python train.py --num_hidden_layers=8 --hidden_size=640 --num_attention_heads=10 --num_key_value_heads=1 --head_dim=64 --intermediate_size=1280 --vocab_size=34761 --hidden_act="swiglu" --norm="layernorm" --norm_place="pre" --norm_eps=1e-06 --positions="rope" --rope_theta=10000.0 --rope_fraction=1.0 --qk_norm=true --attn_scale=0.125 --bias="none" --tie_word_embeddings=false --parallel_block=false --init="trunc" --init_std_qkv=0.0208 --init_std_o=0.0 --init_std_up=0.0208 --init_std_down=0.0 --optimizer="adamw" --learning_rate=0.000711 --beta1=0.9 --beta2=0.98 --weight_decay=0.11 --lr_head=0.00473 --max_grad_norm=1.0 --warmup_steps=376 --schedule="wsd" --decay_fraction=0.929 --decay_shape="linear" --final_lr_fraction=0.0 --batch_tokens=131072 --max_seq_len=1024 --doc_mask=true --train_tokens=999900000 --max_steps=7629 --dataset="wikipedia_en"
Each number is 500 + 50 x the weight over its row's rms, rounded and kept within 0 to 999. Layers, rows and columns count from 0. Numbers have three digits each. The size before them is the row's rms in percent of the matrix's.

# layer 3 MLP gate, 1280x640, rms 0.0344, rows 1038-1071, columns 64-127
099:572507466440498510495527444530562538452481539529528505448431491513485510446481498399733484502481508529504576461455583471467568520478480554562401519505424529541480445519490458418438442439592514
106:522558461531576480545454454605452506573471438465497478359590497433504430513561646504559440517485495561509487455479427523469500538561414482614443619536592581461380471491459472413541546491507577
105:493536507484490426447418559514514493506500486462519536595539473417459444507487350643509543461509534525459406448524518527530478556471385481501505445433514487481471520578617459514483503520530597
106:533468461453387488513452513605518490433527559422497426477512609468421390523463519611553589476411497509471461505544572466533471514507439481462479475536495498524487486467507538595471556561497541
097:472492565533479510586529432482440454461410501475583450517459603479473440482563479497517580515485550589472463540504498537530364500420533466482511474410507592409520476551465473451424650520477500
094:686477553480511507496560481550463438542499530466571557463512518503536468452515498401500452538498522416526504450462447513420472517642459507419420543530536450508444438524508449496562507593510472
103:506487558566557529478382437528565472489468521513481511547473475545527467536533486494599548539461523480504568591381524472547521530566516530457526442486431463499446492471554523614377462592498474
103:523440526541499466535445557489402480439428437451546462577417578452479569554595419515485533462442419583544439492341523472541464484391560524473449608537519502486477592486452490494523542566539491
092:518469558501497453469488449444548559424470413417508583472476596555472503480496495478488543512469535572547476569494431491555525484527419486462450577458446512470478531496426549504481496450410497
102:528505497467491511488373455551505518564540435487449562478450511527464543502601459465464447442418454536453476481449527465508436523533426476565480560457565484405504522528479386538592501528480459
100:535499516584517598502584510496477456491478516400476579557534549521494546375518486499589491489449541509461483560467412503395492492551507485505460531526566511470363489494448458525497552555457462
102:453504507436453519467403422497475496415467445545522452478537548547414441522506549670525446486617546538577515526410429489523430538560521497489519477487467526489477522459374530451403479531589596
103:514490494486521427382500520495470403485526449526407462575558566523450483536489451588457486527420542478427613487470442475609460504519536543524427476528509538478530462551551520423505489526533448
100:519576542562459453531441428518549433486483428433556468531563521438518547545473579605481508603553472613380470452487463513538489509512588588481454460490523500384529490594527463542471451540426547
099:544463451426511400454488448421519432505536507526382463565546520568526493590536551536485504464492481518463457426423441520487496507559539519474464506481525486495541491534459549507509531504556539
096:498510486501418446475510492529584383524492441594482430461468559423548466531531557568443606480442541454517440490492519521508505505467482540537482480497588598459447423437543548525509455553340506
104:503503460445415524452480495506501585434531523430528550532600529455513580552545570501483426502487472561500597536478458542498475533503385450463468447475521544494526413511534526480469520500564468
096:471520499543528567534595500536521514523533502589636511550500526518477403501502507486509501475517455451531528479472431483514406544435535589508426477566641458433520570524565561499432476510429539
095:506455489479590585432529469504554508529509466520427510451525542464484487419535492577613477494542516556561511501524538492492510515527453558457519481448431523511477509505541404467477475570559505
100:512334580519533506561525524539376508504525448465566501487551510511501497503504462410530521450432513468479517473471495539571490494451474513511526532486512599527471528447440521512518572570453609
103:475566511501619518556595521472495544451500537510486507460574586445474523443553475443480552472463532486424539505531444478564642558501583518521474414483613442442472560578509510600558483580592517
099:417466503489446494459486485556475451431477507537542500538512545466467498442561510552457569482447423498515472493453491561644424558502398511478502504552490607515461482579490500547559541529506551
101:441455446475474479548616435492437545524513460434422517526562477388533496485517458573516548566402541470557456437459451480444589507442489470502487581473424571515542611487437560576453520440543511
100:588601486557319539415496488512572497431480517528453494527476516558535563437518505540423447532510519484501463526469461463409473532504520511518447511631522579498516431483530465393592535415427475
098:598413606475528434545471510448493506550538535496476593553476569507555487489506514485521481546495544486547497598502446526528509538403575574409477514551508488450448537572479475608471616461402535
093:591474507544523475396569470486569445595439450456535383540511503556401514561490534526559517395470504538461425579455521549472545610462547473482468558364479520527570488493448488551563579480607505
102:497482437450553582507479535505442433502466501489463498566515464544545538494513511511638543544428502448471433510566508518591522522487469427453527442507487425548528588408404457532479535546454453
096:542460478533422500506602536467620501532492519485481400425543422506500504491574551640485462507507497639495461539498450505474544522435539515498506404522502491451463515440595533478484427500544422
094:519572457443462436421532455565575528537525478561573528535570524532462603586555466539548439460488486503555566461484490530538483545389517487604428543487442499533491498508552567388619439485507510
097:580519473486564420579535422476487577464490405499538436414545467475590506584567486496429551435508492479453504512460464504501525549465529478585438578494360455423508438491554574494438529465409537
099:572456504481457489440529541518450430510414483480487469532467489460566582501513447619613516463599500467469530501457518518519539556511513467522378485407427574456447455482550523476464523545409490
102:489490597542544469530491475479512569548447450507503418453515494487517515423569609555600477453449525428509503473463489577513561574556447478482440507483580491471509466519495548470505481478466551
099:483451518424538479533485530502490505488492501445471419538490555488552523494570452528553471461547474560458488521513564543424392507594437547511415519421604419508516572473459563515509512594494510
104:555424494444477582430528528485514559440460472475476441618539437558533497471471636487533597487536593448418541478498482489422448528480436440608459497588512537501454445460564498527474533574558480
# layer 3 MLP up, 1280x640, rms 0.0335, rows 1038-1070, columns 64-127
100:557506477538476566500496483489410409507488509643464563555530509567552527505446463517543498559480479499480473583470427502514392512521546479563521531494545515507504593543541483421523452436537443
102:514389546538513534406547500521542584502496525579511426503444493448489526534538539516479512472530507472460450500463522557529483499428518469493469467609486486534542524437559479433420465504474485
104:483500452408427522431571539594435577593470516500455537507499548496463518524498414519475542584429550510475559483423537536537560494416447535569480552457412527471560504437456512514443501496462496
105:468494506500492400475440497436530514508476518520534398501514457544463556531510412533562471490458457511531417489565596419515554483507477558519484511538523419502477505518421567518497576538454466
104:375549579551395522531485458498471435442521558641561430493448551467489373578460459510490478537446607574390540553519489493554473461454535476558466552515417563459504491481495455443483446494553575
099:520548448491425483536525510475503600444540490511524520488496517535475523456538491539594514505488491484497632575391440473573440496409530469517541446447500514518529491513556522424564484547539482
099:430414409562426533567531489453461563427448520528498499431529429514484536561517466531517554477475482608500573514449524477496538506478425428552463530416534509572547607608448537503545506478454442
107:532581433457504538569583438472477511487523558538399509426471417520566486457489538517566480482458542408503498493516593537461471508422525491605487536505618439500514516468402423431509501511555441
092:528393503434486526559501497555468557557445474533493532569520532359453559440466504487413433481511464497459416525527514510502500495492512524512486395500548576542476550420478440442516499453494486
108:412557496611429484499514480468602534498479530468533452435540586477521524437479515520471511458532478420506449467537536609595523528524509588487458345512508549521521446510589548485539574485466505
099:421526531502468582522503469495457546447478442475429474569535414484427481423432352474493410482466472489409478476502489450549519523544575525499513600439571550523494525466562504513581463479480403
101:546507403452480556471456505543497508444523553472476497486458561510442446523573507522461467475490593453471480500554460474536377506507612481474513505507509476514446512513411505484520447552536396
105:501470522468598570565476496437557433539511528446583509539502511606466535514455531588489483520530464505434480498524437469527414493494551472458559511527452481514396399464524586453482467517455482
094:524452484477534594523544568564502572512477545499481519459514545479495468505521356510548492474463485451473435451447521528438526481604435423541543571535461533596497561493506498492537523533591470
097:496503507458532517462446463476520509515541541441550489462537526493477467483495448506487527422529486483439411511568609485474533483476500516476496494526462408534474561450465456456516489481502534
099:444457370502487551489504484553543463538460520479527439463477656507477594544436385512468461519473514458452468537492457559499514485488569543406407496446487464494541483522505615570491460459488538
102:495518527483502573538461530496470607561558494522501495454567489433466475562484478424525461468519412501474448488456513491421529494512508479578525486497472554446477513354467452484500512551517475
097:468555492591452488451570479519532506446540447407597485502434500508469448488589514577563456525522516479544571574517511443485470494492477581487535471464483567520480478618528494501473464430549497
097:324492456468429411497468520489571451597567514487520421427516549478596464412382475565508557520417436446505512531513495471499436469579463540621435575516504440479520491452540456432507517461489420
101:513486506449543443476482447498554554530488548423579536545433562500510481497550571594467620522486474465540442483469454532465519488549532525471527473513549436455506547478500484634474556507498536
100:459541423613424541516505446454453590525516592528528466513476590526483457506389507570442451493512607454491556531465544515469498502500501573561550463414530517512485588558425545538600542514567470
103:555583519530486544495479562465575421558535425498537535521501519522553557544510491485506483547475469555450536485615423462432489503473539497543535524460558514435490510464622451559490495468556569
096:394543413532563550504515470531545556512522543526500513539485463583469498513493478533557576497405450430466548488533533529429472536438451413441527541536505496487562545396563461472490526541544566
097:461360585494508508535546480553472522542402396490499388543550490463496540539518465579506478447538512402495559483548526596486561495501463601562551528506532488491562548516454576485470523514560472
102:490589490468546496438477515414511506565560580521349460537522573587494526492466478398454555501512508489540428536559458471485514458546519592470583523615545563500531540400486411467535406536512421
099:434496504422531497459487527507553546491507484328438538475531510482606486448509397496470551576527487534459446520446460511479444433542464474413548394552536549487491500567554507492346481529448475
104:535521588535440507498538476500576523485479427599456507468461497500544425515477556476449505526484503463521579481495452448449522491407562500506532565460497583445510573502521478442597601443513523
093:541573493553508494575535542512563519490486496403451537468470546572565439522432570462459446394508472536517488492456556444506416533524482504515549614522500495567498538500397547537487450530518554
094:583397619482482491532535515445471530472518480590416477441470559402495490480549597579494440394446492486492524453440462430518547512528577527475426535524512444503452450536549561559557523504555535
098:453471494405517570547454509492546473468504447562368515454413550488404597447490497469470481496561410585536504629452528503470527537523444551533487472419525542546428489444550515493446494528443504
096:461392401466596463563482449476593485532589524469474496474512510603425489501577374483591479508422430468535472523511479519395535474476516540490531557526606445570519472492433467455495468464568447
096:511500509547540498514528464506558573529556562661542495471458548474440535499525657474441498499539649383544478397506547526544507544473576437435439441506403485432457501400516438462522483527538549
098:545526531539550492489635518464526504506507584406425525415533468525455508571459537524480497486488498486487523566469524470501528530473527488507455494501506571387485487600543443456564510557493455
# layer 3 MLP down (transposed), 1280x640, rms 0.0285, rows 1038-1070, columns 64-127
100:522451474436418578491530504501529470460423527465447562475563469402584470511510493499521508563464495517540548475484472601375433482527501512454441601506493481539601565513456451478461425445581563
102:509380569448459423473564418592440470528390493572519512422469550561487510465411464440454457357539456534529538428571488515543459517576466543546497458542489560594482574548518555466542553539539421
101:505502525457488428404454502493449531430631490463562441394475481461582541511567552566533550489483510503515546477422452522420560448502472516522554528520423428520448447486551449494554523486540529
104:479574568493462520521442489466477516539514525494531569507479517469535475557483507513548559449558470466523447534538427593508463514439476400458535487500412507404490489599448531457487378550537453
102:442483557479466591494517437416555506492454525545464494495551465427480470541479497495463441499397468514532532449593532536526568332552537476515562479570512458577473507458535492536500453474484426
100:545619447553498559491515501566607536517454527458500540533457448426510439557452542487511471516445413479458516551491483564545553476518464601515564613495623474538569552440574490435492504460526477
097:572480427450499491481495534456472488473466475477559436495559534575511499479532462499584403536503531515627563458498470588498506708503587520465382462475489470533458432433453474553593482511501497
110:419463619579498583481574384441512465467488435592465514401536572497508568512430542440520498458439498515540439476531515545539467615558464497528458400424452602452465377424540516524400478527491529
090:477497536519546494490593567492485517370580464538459515484409467540431442433494433464503517515469442538506552427424517456506483457552542427515527554475472497459495506523565532590498437583457448
109:531558493599417413506541533593438551583547498520567474525561448562566557517473539533463543428525528571490505465487570592594472529513628498490480520442535473491496422580514375562457602559444510
100:477540414484493508494545478563433431461546566442501505546476421550499456538521554565489561583468569535431464574479532372485442573506498478557479587467548522603594534477503527567575450551569503
103:476472475481538531485543574525501510544549600473538541423446560521512423548501520503528536501520388467445466519485469483528590574516483475532521542514505467511529547573576497520508537492511501
105:536443532509517495542503516473420477461543481601507503518468561496421504608507416450596576467483519590460489534497475527426531611448431529428543489487443541488533530470441544561403540412504581
096:490478496519489521534626454467499453510550481509460488495475549671518582438481385496533417470328544494498523500512477482485471543556500552520449539520509519512500388602558491456501516459594571
098:479619384473482482547521481504549513515487389471499410492490464541573519559469387498472474418507539493452420470578527484497497505506419534444562444468515540520446489448524534472498519432636469
098:471514523615527467401591493557546425526529555461577498443501401549443451536447513569503575556482536576525372427501437500450374425429527527495541489447475466524412444506519508525520447546498488
101:458526537515542493479441532476617530557526412520516457473487511537598553406483627497476568525544558414601489510542526500550484315499486446440531460491530447512570586442341417424522514493529435
093:532541486455462504434498432484473448553517445551395440571446474579442549449521467431499483482491496576426461558634557459639541429535495449407535560430490510482495595500477518583544540561458477
098:434484585533437446496478413425480449528414506447537541527554574518420535501552579468467516540545422561487528420562442474560525567434591489466559487450431509383572467563443552532505524581466388
103:499516557438468446546562527604439426467434447405434549470504600576471573580517544517482488641486397525539475512559479505638522547521530514507505477527434462419482531457499539451513496511529405
101:486464480502485512463451496516490498519445475446498542555423457463600505510527516566488482477478575493501564500425527476479525408486546558466429571590517554504478562440446390530517381471487514
105:577560526481561570422486502537512643454497509542515492449458441545475495544511416494521484365446422409423529501551461586481440566407527450503506450522551543569559535474476496512525408545516491
100:440515535439523521547506403504414555469466381462447493525438456524471476465439452538435424562528508467549523535572443500544466632556549537534515515533537521573530575523485532388458515589531541
098:520424551426442468499470484503507472493505507512459425494500510557494508472611519481534505496558529479529502473442498568533425544473538506613420479508481449465593598472477356458488539490551483
100:467585442423488505543471399539543523455493469513540402480542527432481618475420508511544534612566508557489473505494497625545515472521541429507586482512408522544564469444454493478595453444608476
102:574492420469501513494507475448533487489409415452562442572492503486543546564441522534522486505427459534472441462362512546458493757419551508463464527429450480478518446514427496510534521487612512
103:454473403529494465486511500452492455472531393498608503555461526508503485470412515539510540432496380508505567466525471529515497545453452517509480540485472470423484530536575594585524613434509603
096:585538543516476449435510448440490578585427408547562464499484506456432483445441529526502524399482499541492552481585412564451543678480479557512563568351417532484480418543456593500702437491613435
096:426503538432549598525501531537523474407600528466454543518535438506552445489431472537450450546500454466521462442570541447428458565388571424494539433601557480487453513462467530577400488522482546
099:568566385520499459479452437554466464539541485521524551577480515462550476602497598518622465489577434628418612533510531557482534643517492546526484473496424458447465406502546571384492494352550522
099:491362448542609439473455500582440422529552439525487515471420577553588524432592492517542491512516374450505556522438455503409392605575541588539551564530563497561464455545504495452536498572539508
098:519490452584530503537519513529535592616549558564502525469493587560496502487550520442404465470460537482510518498512556466455491370511511518423484466565483454524513450444436488549599441546487563
100:416482491420555561571526464529481438525494447366538476486490460441476513470428509527511502480505445485589413579522568503457442556496537541464504489481579442546444470483456456475468457594472493